config = dict(
    hidden_size=640,
    rope_theta=6970.0,
    qk_norm=False,
    init_std_up=0.0294,
    decay_fraction=0.408,
    final_lr_fraction=0.0,
    doc_mask=True,
    z_loss=1e-05,
)
Each number is 500 + 25 x the weight over its row's rms, rounded and kept within 0 to 999. Layers, rows and columns count from 0. Numbers have three digits each. The size before them is the row's rms in percent of the matrix's.

# layer 9 MLP up, 2560x640, rms 0.1, rows 869-910, columns 480-511
103:466510486510501514508452503504464509499511464508554481500518490494469522478509503527490502557492
099:539495483499496489498544530494499484500484512488474488525524515496482528541539528502517492491535
099:500489530482512499480489495529542527469511513473498514548510486525463520466532502544532489487452
102:482498496445495479524461493478506470494498494465471477488494541505486505498510489466535473505524
104:486506508460488500506510567533506518484497544506532517521522536464484482508482522518522486476489
104:494471501472513502479473498494512493496492503495519506518453471529463507481494473453513505526468
098:485504480486518512502496495529527502485513489496526535494502527469506446486504492504490520467476
102:506456463476466455439526492493472522506506479539483496471507478521501506500431505494506484545498
107:552494516464520470531511508540510524514512529500564536474533503496530539502487513490488500497505
101:471452498519505477498527528563495472478487485502529482502442508473515529490537486541508486489477
103:469557463544511480512498513485488555509471475508499513518487495522488475499518495507490486558492
102:495491512509550525470510457475478477466486507514488522491480541526502529482462485480490466484439
104:505531521500509501508532503505513550461499492468489562524509498547489505505476467496455462543499
101:508501491496501474549521513527487512495442468485514492478507464491514504499490481521507487514499
111:525496469512478507518491521507492488511520549529519500528511487521480470531543507483473536517496
102:498514534478491529537485538498508475518507487481537519506488501481491528477511528497531487543485
095:491482476479515479521504512461481553496511505501503470444461519451517510531515541507477510512486
099:496521514475469492522478492542474514506518544519497517527561504559525492470475486471507465552482
129:485513477513518519454538491491501466492549537511524534514480508491513510520514522531484480498496
107:505509528542506534508506430518499454508485537490507483491467525512473470519497517519473477473488
099:472522508506502506516538479504518524488445524503472471528488464448504521519500507462499516449515
104:509488513539510518482533477510510476510560475545512487468553538532484494504495524504498492497489
098:511516506496485539477439490507484531519512451476540483486488494531473471479515524484501510492533
097:548467541448531510489512486480491476491531470511491507514504513529479488502482506496504476461515
099:518473459482505467501482458520515524474471488500461545529507501483484495537458574489468498528508
098:502479475507513544516522465476510477460525493541491507501464477497498491547444495523476461488464
098:500516505489544484471524510489476522511472516495522514525500521440492447476477486471455485543550
098:480526513521506478491507499514512503482509472498533488473473524526474450531501495465503521510461
103:506452492521517471539503506499461531500536475478495511528530471492506484535462511448497508546497
107:518493535515540512523551520548479458542504448498501511542490485510503504496500496470490528509476
109:453579458530480495505496486461536466500519507515497472467487518492541514481507505497479527537551
101:482494518495466483497488519530514509488503528469535462494477492490499520504490495504531471536484
100:457537461485494505484509503488504512489535498513488509496507526468506509482515466511512547520510
098:497506504525489474492474487547559507503560565465487495474525526551510523482476512484502505480488
090:460498506509474526515484460494519471480492495506495510525467449525534519478511449509453527510509
099:465483565487498463479459511533510510536513518517512530521466507503472515506543502507544478496472
096:501513500476465502521507517526519501489500494496469461503525497504481496514489490496497509502496
102:520468516513480522501515499466482478512508520540494490522493466502525481486512509433542487517517
098:453540539500497516443491524537511494523504533545486501482488496491510510500493531527535478575481
102:475486466519502524517528460482515487465524551528514461489534519547509559463466560479533506517501
093:496501513482453548527490486474454524531487491496475492500509505553461526484522477493490533553525
096:548531497487487458483513482492486502495565463494531454507472493478533471478508473506476498533481
# layer 9 MLP down (transposed), 2560x640, rms 0.106, rows 869-909, columns 480-511
104:473462528503529481540473527490504483511530515491526525472480539546443497511523475466479525521491
108:508504523487505472462543516481490507470475484519477469486532542488498478505518536480482467485523
092:466515513469521490503514520556525454474485455471490482485500549518492506499497467517469517524493
094:525529528543510506472555493483512486471476540504492500484498499527509502494496494495517523525532
103:537452497497522476477475541483540512511473522502486520506509562500532450486532461480516508474496
106:522535510550518516505517542446462499518483471538550496506501472489491490453477473532537489555540
095:484525500553550488524491508491485482519485488508504504503517502564468493515464453511526489540516
099:471526492430513504499506508518521494548484496528519495484499470502525486514488537508500469497507
110:488481533493533480492527514517520469528540458477506490496549484504530531507538565503472487473516
096:495482563466512487455500466495537505502485495513488484524493482517522514502494440524483502478477
101:481540484518446518516496515491478511497493537465489531517460477482500494478504530580490473513477
101:489502511507540546481494514530483473500517523504455491501514501515478568488485505495513501483500
104:497482497489488510468494477458531509450507425518454455513560514493538541487489492522493513518515
098:511458470517475568486499536490507517497493504506460525470466482519499517511512517491483491517548
106:474484521489532523485521517527517520512477495480526545543499478510494491493505519542529502523514
106:480445517508493493485528492520528489480487503521521534530473491512518510440504492466497503514513
091:482487494465506507455530493490488494515471481507517510525531493559451502480517488489507487492485
099:512522525496575493502494534488477514542519488473491490476488510535501490528497499505444472526494
131:514508538496526500489481505483510494540514521517530499517517490524489498566492493520511516522506
099:472508526523503490499545470490453450502501482518486487491486491488495477488458460527494471487474
097:537497498499464539482504566508489505482496484487531472498503503509512517483508478533468453466481
126:500498508531483458518527515477527464503504483522509512495536522486476519521475515493504478510522
100:486487479533520494521528468528495467432508474522482512500501487542547491510541533522506467500495
101:532453466529498518492479515505485490500538527560481509486496481492463516449462481477516491458472
098:536539523493511444513510513487553507460487528545508516501492504528468517514531553493476532492451
094:504454488469481489505502469465499470503503494539501513549488498488529521469490543548508501528500
094:483500512442526504484489447496561439498544557526506464470463462436512496477543511536468445511528
101:534499504511510520508495493502516487482519494500502500484503467520501501503498494504496465511470
101:425499474422478465499530558513514498470503509513489520508552509504480469495501489457473507489520
100:540466522522486488497496519512444479505448514515489521506520487442497521450531485477513492470494
110:517477500471551505526492444499504468506484492488528509426556524495475490491486505510484523522515
106:532546481470516515496506524480481499476483519482496491462519483460498569519505488438506468559500
096:504520532508465503507466468501531479521464510494497507519521532526467521475490501497476513509520
092:458504543492489505492482451450577486496525530480503502503503538493477530491514483472510486516509
092:490497506519504491518509499461503467497477457465485483532534465521508496496522484498508475527516
085:488511488521494516533508487523515481469530460505479506495481480495528462525474489484489482494540
098:511492517551465479495490449443498472510526506492559465502447478511487482502479512522538497499513
097:473476513538462534522482514520464508465467509504487487452471419485504482508539540500514504501478
103:492525517424517513500496515472484471426501498516494506509521486454517493469480517473516494480474
101:489469493467487497505509541493478552493508524492473498473439498492491515506492468517507519482529
095:510461499502537465457502464521526503516469485542496526524535492501510536521524510540520512466522